Each number is 128 + 32 x the weight over its row's rms, rounded and kept within 0 to 255. Layers, rows and columns count from 0. Numbers have three digits each. The size before them is the row's rms in percent of the matrix's.

# down: layer 8 MLP down (transposed), 1280x160, rms 0.181, rows 1103-1184, columns 0-79
# up: layer 8 MLP up, 1280x160, rms 0.192, rows 1104-1184, columns 0-79
down1103 032:114208070169139093096107210153152095104183103125095102144084148137136154156146105057081078104127110160134089169136156135138168123143177162147085130116141109113147120087116127128132141129140148135147120109083133119126114073108137149080155084
up1104 105:146092092138089095202093214048134117095131140112137164112201164098151139149133146157182099134134097112129088098150164138131160128038133115125150131132138153180124143081082123171138123127124128141099120068117148106120134185127067084053131148
down1104 112:081198112144161153072125183102135104122146116165175102131127124101148137113156142137130131161084116159090081148137131085109128152165137149213089123123157145154163129097076120160121168038101173127170142122133109111145158130168182134083097094
up1105 020:155063124106065164110103107131155106100118107107135132073182137079047047119069196103127186174186125083128106106143163164109109134088173089083131065134102086178146158122135124125134180176070096158119110121141148145144114154183115096128140138
down1105 013:135173147118120126143102129139126158126126174142113120068141091190139113131137026104079151162126217126126120124125166145185123125161079113139071126113156113129158139156099083163170117144057151065195110165179146110117110129062099190114154119
up1106 126:124041124103116128124109115097129120147138192103147152098112120133094144095145134166187134102149101141133188088122103108064126088107154103161129103140105067107148168109135129118141164149095111123116162126223173192155102144119119066163129161
down1106 132:089084153123123174153153126196079147099153098137167167083098092075144115111136126192139069137114118137111102108114180120137148131138156170161104170108105146142122152144110084135144130142150086091140148126134192128154123145079135104153115193
up1107 037:145084079088097131091122131120135071131134124076157163111137113116058117060088189098107101148187132099203114146151118171124135080050187068069184154128148077120098174129096152161142132156118116159070109107151111128154161104092077101076189118
down1107 036:134144100164132168179182096116132064170093108164119161156081139128122088140102108109107129163131111091159124146132162054168145173184139134173054174157148168118124148150090149034179099131082085108146114128151136134125166138058147112134094125
up1108 025:201048094076148131142124120089136083148125120060169131101143168085084099080087166113130126095141111081155146122131059123090094091060132088099200067127161069152101123068097172160144187171118105127080162125166140106138123146108107112110130160
down1108 024:152116143122157135177173134070110184183103137156143135095094159162077119114088162149057139056123099082142121173178077162149149092111144070153160081116162112150113156198153086163089101121129085111092172102182095140174161180140116152172066109
up1109 120:157095064135128107150139122149159083089133101113171096147188075148094147135106148104115123128116147155130125166132199107093212116101168089124114103162113129114164134130099194055111118144174114125141138073173118154136070146132136151093146171
down1109 129:129162188169113098110104106144145113107147060136157113121065136092114110117115181082147164109130129178135082156149134077122086136187142202080108129095120108100130135131080140154146137179182115163108098140138110073186159118138100147115109096
up1110 034:144081107113099183137099087109155142136107116073141138083173145073063099087117156166124153135178123098163153088116068150095086105063141022098132068104162111139089110134104139115149142153117092172071121096154097121125103148145083115127199162
down1110 024:109159158132107145116204113137087105120075156108138139130088082145091181143073132109147174149110132121110147153113096140116129170169105167102110093093173130089138160147131130140119154139136111069127133085073150118151093174115152164151075133
up1111 027:157085092108137116158142114112138113126172118069116082108161108142090119096108181129132143145156115115153150107171099194117124162041168061098135062107127073127114157133124151158151192237145107125077134131188140132105115072117117094155143151
down1111 028:119167095082116113116098151177108106120152159149160151164130143116107144105174136137111130089085068121105137119190150189128147086227174105154122154139123167106115071126136196104175178143109169110144183165099120102086138139104160108122143105
up1112 131:124135107134117128193115119143173141132139169127141091114143123106126158076124130078104115116162135119205103127107172077036122154111124073101129123090092133120166153209178174186111101212085117065133127101136145119109116109121151115119110140
down1112 133:132129107116122042110159115073123171063049141188136107168138105146127119098151112145162169126132199174162137159100115141171117117126142106062166153192124168094133143129106147080154142120201099111109172116119148101127101071146173127080169120
up1113 122:107072156067082098083074131118084165073153130115136108151096064151130130104117169120141107112154106149152179141156153159098121144105171135125134107107109097140100093139162139089102140189142142126051074130143116104141146140112128094103091173
down1113 119:081147133144142080050189127118114162157159133123193135094120111095131101107112057150101107088137131146168155154168153109149115138121093140130131148119099126127059132137122145171112172107100136160123075172151157168169204133166185134071105129
up1114 115:086101087135115123168112095136157161156121173125151096112153089079122179128124176134133117209100176157129141168164138132075132158082125085144115122116121128103039167164167175155085085167118115136122092130104108162104086109101087138148131097
down1114 120:182125074189132185120121104228153134137130161115112110193123176086140145160109090132100170140103098127200078077104154094171090089136099127181122112142119073157088122126183090109139150127106174180055122156078111145173049120094141104112146171
up1115 105:098155079141110155108115132107159107078120124127155142097155147085089095155098110164136193139126092137126085094158127169150113065066147079091162101171107095133088108153134120093133219101156139165139088139158130166092142155149073080103167092
down1115 109:087167182082172143169193158145192093139172095151115163029185129113120103113153111152114137126110070145105111148126134128147141136131082118132107098118072138096110125124108131042145109089157124121105130128211141129137106151140137188208109180
up1116 030:148086102071127118169130130074195105117134130093142090099167146109079074083104147138124099134170121059182142126155140180086101070075151053061147077113150103167080131114143146162116161162123137087094139100170147116170127152147070089143154131
down1116 024:122147097128141174150121156053171069080122146087156105097158128068130119137151159121032195166137116132125171140093187085118120159112113086122118103118117149181140094136081097133125122124158096118084152094147109149095132148161129068154090130
up1117 033:159069137084074187163145134103175104127100111121127115076145132139089127059080130091153179118166143064184129120181111134169132141062147062086123079075136083146132140114138181186131133163121126132094134138190146132137115177130108108105145134
down1117 027:082119071127159121109075092165101092120141131151094173153147152155068171156153075110134148141147118157139125104130090136128144135182138126174125080120138130029077141137112158097104115169120086134138117132162150130128172147156120084127108193
up1118 117:118104115132136114144138076124171154195092095121115129082137111095125107100088150170101109139220143139130145163164145126116142130108139127158171122077198063145157148062163126097180104114114156104105150112146125181203100064090108142147141147
down1118 116:069157077142150108111160120126161122117111154126121170088098127148082130230161198118139134154131094088083096087095134163096120163090146172123158117153162157124130167042143117107105133116091135124116125065135132102188127147178114102156120163
up1119 026:142077091108103099104086088101122151125118071070134123115190098122045093092094180076136173092176114083152138094153104152127086089094142085063195069121098110147151146149063167143180191185100100129057113088160155089153140079106108116115143160
down1119 024:088124109144098150154091126143118116180170106185131129108114163120189140141181069126154156136157121178145124067074094134079157113105134113146121158180130156105139100139140184132089102131114120147072146144085084154171141158190138107216091114
up1120 130:141107162085144155120124113124068208141136113085085131061114059110111099048115199144145177152137133114128096107120139107088108100112114119122183089138114159117140123073128122164123150190112132158100160148152107132156170116103079141123089115
down1120 116:148146141093123073074139181120067140146176136113091114115109135129121136146184119158144173107150144101078110112144106109102191107192141157124136153097120156141097102133072107137136127112132096146106115129141049125121147074068070178143110130
up1121 102:108118149114083105157125133102078083145045151114205174091224113128128102131032113172163100102152097067147136143124128116148147134129112109091123156159124109108071184147078171199115076134167094103128123108108164148112180172184143112142143112
down1121 098:117152210138146132106113175129082115127109138121137089166057179120141071140114193097084080071078127107122122080127112089166153165125180203154070135090100135177126092177118087131116196109110126121116129173146167170120131100116166123120121087
up1122 112:153054150073086164106078149085117101113133159116161221120145136178150106107151086039107230127116083137107159076108199108161107136142098100089116108112150121131123127141158134162099153143122134149118108153148098191096157141092111162072160158
down1122 118:123112140133149116171164047135152095124148151130130156166107135096145118171098130180168158151090103072204091103133179103120140141126116134157155122097145055143110142118144136082114089090064155157117059108136141054099098236123111140141111070
up1123 136:140164159105210133148119114127179119150098097129192121115211133103127092148062147070117134116137157135141129168176122174088159140117186108076126105114120110097117132083071176102122167177103122130136091125207156118123206131166118094117126116
down1123 135:122129133124162053149166099129089124095145106112200111148154107191130173135165121126139125072125126123164089123096059113118139138156130113100145164118182136111132116044175133183145073196197128054145127090157223107144143121165161137109158124
up1124 027:155072068070120100169117158096155149188104112086119156124142114118066122105121133149149138104166097062153153078138132175146119096080152073053206075117140081176133137122135153124150198121117146133114145114174164099149143096132108120099193112
down1124 027:082137161169116131117087068129150178124088190120115198091093143190163129143051096124067173130086152124125126138148126164116103152150147117079109148146084130086155116082140158193120178084140101133109162102154167178157120153133146103057110141
up1125 155:107041094130044061162130153145074166124083158116125128075089075121081112102163127163131146170166150108135156110141134121162118136132110086079123148119109058088142176111128164118150101117115086135140110137184116148132152086163123092110125148
down1125 146:071144155130074165203161190123116116091110159140103138154100070161159176137106086068144135145138160130140130099103079178157131154155128113151132136195154139149130092155124119118120145119088081056148171123172085174119132188174100128103104157
up1126 123:153159116122111178112152071083104111103109117147128178139154159175089189104154095114183112124166077144172138094189124088149154141117156092155147092082125148123089101054141148131131103134038120079124148124105110104156125120129093126119175098
down1126 126:111147132124136123138159080177133139122121139165191114079145120139144134104122186156092123169090130116117143095087182081127107162134136138096146150138108131153091146147088096132145228074181104107156114122166112110148065158102107161155082097
up1127 030:161077116114103096078091121145112104165095107086104097122189134116060122079088193108131119126147073117189124115160141181141106139099164048082158080129172141155113162149122168158127216185110110132112116097166102139117182114128107095090158106
down1127 030:111174135112166184144134101183156121076131135154118165149172156165113176138085136145093142098115156119161126070233119165092128168102151139077136124088148093076200176113118173131102148186097166166107049147169121172125098110087115137134151133
up1128 038:150080103113108101147113124119170138143120105114150107108137127118037117043074134128110156104162096102155092074127111157147088120071178033076161072095120103163182137072094155152157155155157118123091100122175120126151141173148127100116142117
down1128 037:075156122136110075129181174124130125109107072163130153155148088080125158130064188126167132113196124173178089091149167138136149160122125130137163150067144131050094130133203122145131116107112077101126092092103116172112163071151167183148122171
up1129 038:158064116111077150097078130124139128132120081082114133097156130083070124115088158134094142113200080122172145049144090153112103109071158056095160074098096086156108124121103170154129189182138119167102134133161115124137126141093154132102185142
down1129 033:097103132112120073118153117156028107161080115148159144137117126160157142145115084224094150110207138127164180104153062080097101163168165119108100104141128124123173160174147155125101108088161176085115180126120115148101126113136123196108150083
up1130 129:141139119134141147168112093068138128119152185118175164084086122136099111117146124164065109079158167150148078107104109184140165122047110115119139126091159115124111128130096150177108117133143159116148109154085139146116160105171138077116136153
down1130 132:117168095129130160133114149140118091148142120159205104116109104098079146151118147166119206055113158110146155144103109116202111131113127190093148095144090136106135185129091132065144084146136094122104116186115190089112115111109136107128182134
up1131 030:148071119096082125155147092118171122091135094096153126096142140119049100106091184107162157106196097088149155123166153167133123107080164036092188086107145086140153145124158149173150178183091132145050107146141180107121175139132100092144167112
down1131 027:124129208148162094112158153105085110188161111098197101158116155168121131120087130150164186138134120122118117112139067119121157135168079137147209145141145074125114136083207174097170066130100102117119108102137179158124145158128100136096137071
up1132 118:075146036123075130139157162135170132119111154151142116157091103105146091122107153138114133154135135137150121145208128134075059133123146125090199096173129153069093100065163131156067173152156129151099188134167127132151160187098120097149143163
down1132 115:068136158111110141045113207116094112122132160068115173097166091135130191108108102191104097158123161128149116236139125094109132160186140193102146101136143131120152177104119111171086139127160131090135111186092154079156108161121110109080169112
up1133 118:078149152129105157130150105142190159154112148121131149137120086178121183099125163120107097132186138153163078109115137171101077066077113117133218119071089120186121139118130117121195157156088116102093168152143168142152117187126159142132197130
down1133 119:125079105147121119068101114138149053129155055155150121104068150075089116121148141098103138094089142099130100092082131130112110186159142107164128129136120142181133139162137093115086113161122157150103165175109112125183104132193107101169051071
up1134 131:149111105052114173141150184072121110102073100067118149142150120146069131080084115155174093088149090093150147083130179117166140156112144097049135093165103164107082160080108123094148143151120156139098129133163203095090159169147115133081163127
down1134 126:148153118139163093101149167155146109136146066201159118179158162124076177179063119159122100094057188096110118166172163152127143141113085141128117103190133130074103118144193133088124163112118149147161165181116134100172125100143153157076100108
up1135 112:125090139114106127143140154147079179071110124138138095155110132146115121140147157139076097180128149118128063120130132193099103129117139071132126108112142160140135156068127160200114140145135023104111115124203170114118132166091089124136196193
down1135 119:123098129136170164140174124180177134074140124187083084054093175107124175144191097158107140181128068147112132099140119135176108125192096144112138172085180127205107093082093098143177141131107164047132155113155078046113131133098108130142113132
up1136 032:147070069070114116127118118115137117153134113094142115105147137119055139092070181105129135078153107109186152127160140149148054087098194081059154102126128089153134138128108126131129189175153076095079106106182161148101161101116050076111155153
down1136 024:116158097139160140097095099161140150173139125074079082145151164168151094126099176093078124137080121145119152091080140061139112136165136138070125144044092121185166110140116159151114099123145139105117141154148077122079120179140090106118110157
up1137 118:138058114133127168119120115123115145091143172112093156094120065177099120110166138171131088108209096140157070139156082140169152151106125127143120045112168131157099173128090176130120107115123098157066159132158111140108124121152118078078191113
down1137 122:156138156152139186121161095126088164169099081102147122118141123164119110134160150128125114140113108169114182101144095147104122112124115135141083059090110104161157112112080111170086161087094137075078118126120090135127127108146151158170147136
up1138 028:186070103099053104164093111126123139132111139084145136107142120147060106086117160075103129142165104145190136111147169155176099051082181041107136053106106135175114151105100158131120155161123120099080163132177135169113180120128101115103129126
down1138 027:173107145141075069184097110141157070138140122166126127178135134164113174113092071169135131167110104132158135135046072160088119141162100139136179179082137159082093135177069103157105125132108063149124076174100178133175177096148118101108161133
up1139 119:106084139093125132135145179114095182111119118104172125073144147154129127124136158108158169142143161141121114135113143085157085106128118099157181135112119161111096135045110159098120113135127114131044082167184130153141110139159106092149171160
down1139 121:082123147127104103098066098132165114111170096139110100131140149084135157140126136150125094114151132147148101085178096147194127180173108110132127152056148145097170146115187124094118132150100104191116060142067153096108138173101141118147089134
up1140 018:173126108093082136147116102125151168160119094105139105101189120131108088089083148106137152123148132077176152121148118193079117113081173041053151104083089116154121155131092128168169174171088127072046103140165171121119098156115109076128165151
down1140 014:104118153112103143091094088104141090086175136166123145128120123166138117146111116045182117102121167197174101208090096163115092118156142156134167136108147070113188099096137126199135103143136200097110126078133095114129131122091152172136103143
up1141 035:154102114091082134156119116153132104120101121058122107084125150116081096103106170123152112162149118043163089129146141177135114140071205076069176040126145104179161136114137149134120150142154099088098132146175181094130156151119111102131184133
down1141 025:133173091086081094127158147136120194179142198123061197145128086070111190166145081151139159139143107184108192165146160153132145096110127085144124179130131170165073112119090096112135170098157107113181139178152092125100129144126136108143156125
up1142 033:178082082111070147157138124140132124154133143092128091087129131150044107073083180091114133128193108093169159083137123150145094072085190068088212062097110142143098159166106177147131172166125150118105123142150113142126186139104119084109157120
down1142 027:153139113108196112167122157122160102094069180200124149122121114178131145099123135144113096128122162170175089117117138090085141180117085125100131115089111156124153097083119117189145081119162108145150108146160058090200059161098094131144181148
up1143 026:116083090111083107146106113075154080124122123082134112065183116162098065111065166099106130129141067123170142086154156143136116101088149065109180092124112095135105181151099170132121167184127071117057099104155144122168142102132156129119189153
down1143 022:101137145122090107131151191152172108156104161175056188168124055150153162097106098135140152119175159155085182099167161114128101107142115143109141111052123099097140099093173100089084109108139144148120185129131072174158105092131136137131151128
up1144 104:123133096121116170239125122082093146166113144129094166128088124172080149101119107120139168165160087137149127106171095111137069128119120119102082110110149132120126075107108148126091184099128105103110078088156138148177133162138127093070165132
down1144 108:128109101100146130059207164118123146150116121159134110155158123115156120156121144040126105100100117112131104166093160083103198144193108102075185120030106095143140140063110141119141104155186136085103074135143124070148106095151127143144120116
up1145 025:164085092106096112133115117121126127112133122089117087089171157193101112096075185141123162156155080089144120063164112189112121103092154104134153031131120141169113135163101155123166165176135124150085107131166140098125136135130106118077169155
down1145 020:176165054114155170085127146105098137082115119139148146119149134085128074144104164164110145143139160112081129087176135163088105166132123146144130124161120103107164178149106069142109100106100136150083132170154099148118184154143113116077081148
up1146 123:127027114096084096127132125127084113175168099045182161156122054170076081135119135119170112135163171073101110129158130100122161111094104128121112120108148116122144186072154163132169198176118041104130114127163133121148152082104174123101144170
down1146 124:065117133136144120149177136082135069131104138117114178142158154149150084108163110075163087155113136082133108047163110185137189097133108101159142211169145091113147142109107119140137162089083116087125115148135138141088129120107146137090145144
up1147 127:153051058088109127117103078039158147118139200114111091117107133109129172124148142147136143125140087088109104178150173094148130146130151119129123120077157111119113147178127136168103112103141136140114111091116201129096152068177128111129122115
down1147 134:079152129091153140078186134108125135155153130142085071117150096091152067127128115127100124080148125136098100133148093131164129196110115138130082119111105105098112159118133138148142225139137146172122163113059119178149177092138141089100105077
up1148 133:107096119123086143176129105123139136123141104034100126169148092168085140111137117155160124133129155101121107111141160083095118079117114123125125103116151154175108199104144100181102091151161140096132076150104087098169122107078071106120151110
down1148 129:118150183115126127157162100137083096095170131147144115167112130112150106185132132122131061110196112128088142089157079092110170139108095144176112096093121100089093167151187120135106151151129140116157200117136129160127114116089100106132105177
up1149 066:163150125117064070153156178136128178129123161099108110129134119142105090119056169106175165102166162101130105160137101160112113130132158111140129086107072176138124133121101098107116196157116101138049123072207156115119151139121058142078097179
down1149 059:128114166155111107156178124061097202115090125107108082134139107106106087136091130149102114180151119110173113163094142118122140174134128116078174096099108162120099091170107118073138076154088111145124138121122148170131146117138105172149112095
up1150 128:127121099077155148134160082107098156082097157129141163129119101115123117105160163120098140123182139129133130144127137136112130115146149126144184068073141117091108112130068120107137116177097070117089050139122128174139174116164144091097207155
down1150 114:143143150154122183137149066152099121151207179164109077133090175145143166145141148143113119132072138144158118131133112144137163149154066081132102156099069102122133137054125154179109080082184100187110118148159126165120151173130100141160149160
up1151 028:124117095117056139142083129107100130137094104116162097106155122140084099103075183121085153122171112135116154117155131159162096127050153050086150085096085117125109155122072194162140208172160113105047135133158170142180168141120113122087170115
down1151 024:090170151098153136129118127083168176121112077166123114145164196149110138112175133063125109183169129102135128058084199108157188082120172142176134121100142107108108107141097091089103106161137089115118098100128094092101107089115167111115151100
up1152 123:103097146140090159145093151158151143114111140141126122115104122073100069110134179093149148123119135111199128092205108136062061066109184122077182112156103075115159111106163169123167152150155115123090117129154086155118134087181124092149115180
down1152 117:150122123144115111114095075134159183119107156125133061106141121166136072122122112079110162179154118156128118123115158115165180147159137158104115092191108108160151107109150115139153149113136093191154106053071126188120078196148134219141204182
up1153 117:118167089139138148155128175119174142127147077133160227136132086061119091122074132143096109146125095089137179146155126141141114166114149116116159114101062112108161130136098076139100101129157159163112168141138126131132093097109055122157077143
down1153 115:160087184102151143144142157148133143084140027130134107160104112153175079115120140155116157041114140158137137192123089151154133226130095166122099120112110172165149132140138160149112141127122153054126148132118132108093096091178138129157119165
up1154 119:162111137122062125169180101124124163121168148135111153151204104128044164147128227146135096103147135125112131100107138227109141149130159121108126139141103135108137099118133123117152172115072056074155153092086150161142157148118136085096161103
down1154 123:155096129130141111096201143143123144108169104181181135141090174023133061120127145164151182070108114092149116131127142147143164150146133148137163175146071105136151078153162081124104141145069111124173149095116141120114137143094092149118152096
up1155 136:183119126134120090157156145077145139141064156140081188048125076164118100143109105153124133149104126105133139152168166132136129128120186102141141072105092147103067097166148122084120107162103115114147159125158162148178113141175080115105196196
down1155 130:136087131168158139117084124129091151111154089110114152168121149161102131176079186134122092097130124165112140166138093136172107092087134156080119156138076130234145095132153164123145099117125114129077121187140061053164130127142123093128133174
up1156 124:154106161134110166130126078158169141111101130149173170144124078089103138086102103182070149122189094093174061056150114171138171114115169108114158088092118121137073167099139182101174114148137068147092113137121145117137062130107162137124208162
down1156 128:106114118152096078092128059109130146155186158094156161167151164129124153113161096085136130109111153102079123150116126131168101104070044147137075122189099064139142185088216160133200150087117133125157112186118132159138106115171156176064167087
up1157 122:115136147139132110159185092117068115113067092124163137056198114143108165126090107128093076179161157096174119144094086195082144134109086117119187106092124134144118111095081106104160072118143140090146117104137157175123097203082130096133071148
down1157 122:135130083102165115139202100151135149135099082118131075171092140214118116137123091115128129156105097097180135159081104097121168094149125103135112081147111096179181130101142091104115174163103148125160132135092137074113070128119171117118178053
up1158 032:164071065082124161157085168107121137109117141101131141089120137140054125064116192126101160135187113076184127080143133158119084110104152078092184068109128069148126156104088188149132138150110101122109114120133120147095133125122109085152142121
down1158 031:164090143135107124081112110146106050127160128127143113159102132128105146096110104147112091139145180106076100110095112068097177109091143121172154116113135129121106123151138129126103098203102160076112114159110164129112153133075131097085165083
up1159 033:128087109114096126106130155132129182096125094104150147098158151144086103120037159112108105111161065081160160123074176159134097124081189088101143088098151126162121156139091183184167195191077123101095114161119125158134151128159106096144133108
down1159 038:145129185127111063153165120128056194162107134134173133078130133129130194126172137102055154056120140078108109142154176112133095120135123132105172147146116153128098122119127171130190120154103054187165118028153184150160129111111154095133121117
up1160 029:131106092089095149143107104112147139146105120078145130107178119086063083071049161126130172155171109087157076095157125155093131112083154048110139059116134127143146164110107168132148187188106112101074104099165156137119153106145104119146145138
down1160 024:148032107106111105088159177175072160116129054163150086137155080148148133137130153109080143126192066118144168144090147093134083098114116113107131152154181145153134115126151119111116172122204059120091172110134080170097192149166155113143193142
up1161 118:143136135138106191105146084139097155161164125078164179111140106165025137107177174131138171153134123121112133134124122191109082136041107120144103118115154101112103144089084095090134136133136076149076072100180116164101122167170112135122148131
down1161 123:118132147159188129159145113102137086105138179173092080099119105101151119073095164117172122129156160126094134081198096142104148130169128084093119127098164156107151129148147061140086108200158141099141166080062143060153119084133112189084097139
up1162 102:164163027129120110112084155150171129128127100143090097116081121103115110149119118124094161086113129088113119073237156154113108121114146119089182115170152179103063133133090124139135114131128114145120147145192098114075168106158129068158129146
down1162 104:090097163122162109176184180150134196134049108059097114130175091118143138189195126075103161127127104132113103113118188094063131135115118128110126164108090142117102195108156142126140156172092097113126123083124145139111107174063117106150112157
up1163 022:117072102088115081164147104086156124084087086107136119120166084044091125077075172125160149144175110090136076125187139180124116110081182028090168066117133146185092127065117165157124137179133109098084086091113168120115143154094102063115156128
down1163 022:130126075100138124094103106143123140206161135054094088102163136093116099148088132074096137112128103076114132087127175145135058123128120131117118097115144125140125138151123175125090137119087114158148114144107131106124177129091151057081054141
up1164 139:155074145090095129143098094072150154089143092135129114064115132201138087127176123169067170108183134157152150098120121111134152136099138111163124102150168087173107140201167165098075156121123143106135102111124158127118106130095128113154116120
down1164 136:125134160084105061145110117109138165141109130135158146117136138078164146144157155114121157154176126110161145119201129099080115128111154138127155127067132116157077038122129109132188104109142146125128150120137108113056165177067107108126111138
up1165 116:127123035071140154175152100117124162112134162128122123099150106174112071122123117190092135130216098099180160135091101158101101136138150110068169130133148097109105176158093146073179167134109084153123110100127145126068077161111077134129134130
down1165 115:156130097064151103109162174165119134140130172175077113138172142158140126158193119059105095104103119133104149084197115099059143088175172126144148119177106179145113171110090125164146121145117123181159121162156169193080146112075129121131179044
up1166 121:158171070109117075166118077125155099144083114114130141087177140131136075111136155113091127175117100087133160164170186211122099151109124123117196141052136135123109133161138128109087145114143115100135135146107160136070225116088138127069084141
down1166 118:143135117120064149137029095120108133102140095137093146198187181130128134104141082124138080156100063135135086122085129136129124177135184135096134133153113066148148108120195151123149111119116120151151102092174094104147173143111148171134112141
up1167 104:110077119123099070153188136097105115119103121124163179110157111179111084136132162145145186076140119112110142141117175166164136109108163142137131120137102151117162114106124180167117183168123095144139127126151121107106106158089098085083133086
down1167 096:153157126084150128130104135138183140140170119128065098151156185068138138138207108070056145139095067130179133128099115197085159150115090162115176116139123077078140115140133124095147138138138140144169163197115101120158118099178111172070140138
up1168 108:099114145129150104125165101138126149098058152135164128152160147173136076094120143105073178073124075131128109189178171168136163154115105082068135118157109145127118130079184173159121187106105098178054134150144163142142125126131117114121187141
down1168 111:091162132135181130141172171161131163169147152157112156162179103139140065092187079137118143107129100110177155145158135098172167049156095114139104130146128166144137158164110159140090156169072140131128150097109096143130096113086177100141177056
up1169 121:177097091118092091126050180095124100147117080108150157158067130173091168153133105069192086107144100062107139140146128139176043121113118134114157123157087128106116171116153126172164117142135099113174110088115169098137180145146132075137109153
down1169 114:136168166167106179141122112105051140085125166152164117092097168155100108138126146124119121140104131067084195103167145127054165126166119123126142150141123087147161192122133148169067070170130152137085112143065103126123073101114068096103114149
up1170 051:142053099070120131169131144102093124096095142078165100116182114082060123084103176104062122126158119112174136133162113127147102105105178067096192064087084093116119108141100152140133141193155117075115125076151173111104163149170118093105184137
down1170 052:141091137130107112150154138083141091128049177126181128136113196174099098097089135116164092057111079135081136180149151142102182207119126134104094160132143151136104145094074150084109073104105139124156162108092151100167070200089150103143100123
up1171 029:129123094122108129111133120121211099077114124088128111121162119105072093080061176121126160122182083090169123100145100148114114151093132054118173074126155127156095172113097142150169198194133120127078097082174117162126153139130140140064184112
down1171 023:147131141099102087096183128137133126162092141113140161120185129133104156139089077162122078061126123160117052089139083097130115155158099141088089141116131189075112199104098083182136144064143153170167084139125100191159107162095166161134174193
up1172 100:108063139129164052117129055164105089147104121050194123159156110102093121143129203152154119089105125150126143140148166117056151084106147119125092162126129134106135157131121171126084145163158072134121119107204132085068136126131138144116147135
down1172 111:168118104110096193157156166082105165148104141150134170079130172136144109093097126144112165183119094101132085127115140165166081149083083127086201106154125094102091093147136155133128086105112187118120140091107144149162126199112104074149175114
up1173 112:159102156109110083155207105093147109138082106133083140105141105147089162101135162165174151212120051101110126160150137133138090097150162124147118109121089173173087084113140130072116152157124107102099142138158174090092122215097101115108166170
down1173 108:097165100175123072164164108122138185125111144148118165125079085121121161113090104093140077069105176094163090154172180163176110165111153136108157128135128168128072084157157156172112131113142150109123122129062110072172150115140207088105136096
up1174 030:115103119080107113153128146093176151113135100074127106126125106164056102074118186144146085096149123116138118138134147110076082133085164065085162081110151101150096159094109121182155162163132094146092136122189155118155136145157107056131165151
down1174 029:105149155119139114143112129114087102109100099056089151137099116165174128168111140149121124113158189151139088115166139150186148138203158135124141160155111074116130140167158111179143173165094185125115174181133108123167131109136171137078150099
up1175 027:175066071090062112181117102098177131143116090104136127109168114170065112053069168102102104130168115111192099128156150162096139128090139058076170084134129117114127134108100139160132171149132107102093123106209130128131161167116107076121175129
down1175 030:113104055133167122168141100151136099103191143066120112117095211099187160110183098123134155097061151066103091127139126167160130139142106140133112169132163186094172139128111106161136060099142131159111119122130131114140207105097173135150125115
up1176 107:135112099111122094092123111163141186173108115063112095114135111135111203132166131109169094119113112147144107151126127118134172111131191119115132082122087104179197136119085123132142192101125101090095170154070112130114187162117154130105140184
down1176 110:150129207134143134159177122121164135142143106138112154106126141122175165127154106169138125172164115098124154130131100164074118199091154112125116116086150101152116071076130110146058139064125103103128165066096165134125101106127135143171095128
up1177 109:131130141151142096123149145123158160149121123044110112097143130099114138113128156153086094150125071073120112112121118122106181136117127102061167151100104142189135205097106145075135156121097086193133048040140121111139124169144089125154171204
down1177 114:176102099111170219146064130122080099128142122115169073075164144105137128171196117119138110173109163142114178105097118123131114069124130153174146133109085167093134070129085104064154166142146095144149149162193105116104155138167101100167168095
up1178 027:114087103080107109115139127098130125167115129095092115126175152105085123095048166133126150098113099093182120109133137183134076105113158082081131089106138080145132161075119149149111188163110090073068141131136156155122177115066100120061181135
down1178 023:057163143162154107110137130109155149110116106076186148103106142120102111117075145167099109173114156183131124156080100090081167174157140124120107127205104173111199126148082118137072066141202117137129111183170150145185100158099146120180040129
up1179 108:111151134120089068173097121163113089136097147131173140122103096120142156113141110070126138112125195154167154144110123159143095120082136064137122142114109091160104159110122129138150139171144143108135103148172158173084190138125142059086084159
down1179 119:068103126120128133100111130085108136130128133136084100134158131131094088102138148149153134185151147125148122179119167063160076164141093138167146158180154141174130162117150210114158159084184133146093100103185149139158115125121135162179163060
up1180 118:140097105133089097119094103132094173177101195102156144085152186168150123112149143133087081141161141159162073126158147147205104121086171124098124104130070125161082114113127143176091120120141131142097142135099188133156155088107119127075132204
down1180 120:193080064154114148091177188081105140136161179079081116068159160157109136152134091117125108144096123123106101185153175158174134138096143127163063135082115121095169110081090131145147104147105107149104038173171110103151129167129110148126167164
up1181 128:148065140137165193141141152116185101080114145145096163092120120095124115152155129155168156131125154109127100144096105160132145076105118060108128105148112147144148116099086145127119093173141091157124095072147082136088190086118138046111109117
down1181 131:078105093132126167105167143155134139136155118133153208149028172116129096093070097134124099127152122163105116111160107105134158151120142128133105202092111128147142108081154078080181105089164139124138085102105092092075154156138169139134117141
up1182 025:121043113115078118122113132093177144109099158098149117097151151147079108062060169146165146121160157105150145101195138203152111132083175077079168016096171120143092191156109166111123172142123100103082100135131182136109133117123100111122175158
down1182 020:139145174122097153093091141183101143056175118147120070126144114143155134091121091139079180171116122113126147076145100177158107130218152171149099118181203113081122086129096145117095093152127090129132104141097112155077152153127150156172123094
up1183 129:123148144104149186150117101087134146163111099134147178115104150130145099130123123119134067111119088160141133144128142145077130126064182115052146143170108097148154119113130139142053120123071137084104102138127162112108134108150139097153105128
down1183 131:143100189130194110154150147098129109145161131131164115135154162091108107075121126144142078148118197135118100119127069103131108085123124152056138091072136174139152086112129179072111125100117154148169098122156121115085105218128149196146097028
up1184 116:175092138074169190088098107099156157205056102123130161095127098129120062126096121158108117157118111159118130135090089143154134154157154110047147110099132094183094140148122138112182125143108139115097136153132129086130201123121116135054092162
down1184 114:164139172160077153143174187075108090120183114126148129188118164100095194069089133121133090141108083102123119170128121074142137086139142166138184124094141158162110189105118148106117128116161107081129105190163141134136087148107127139107106136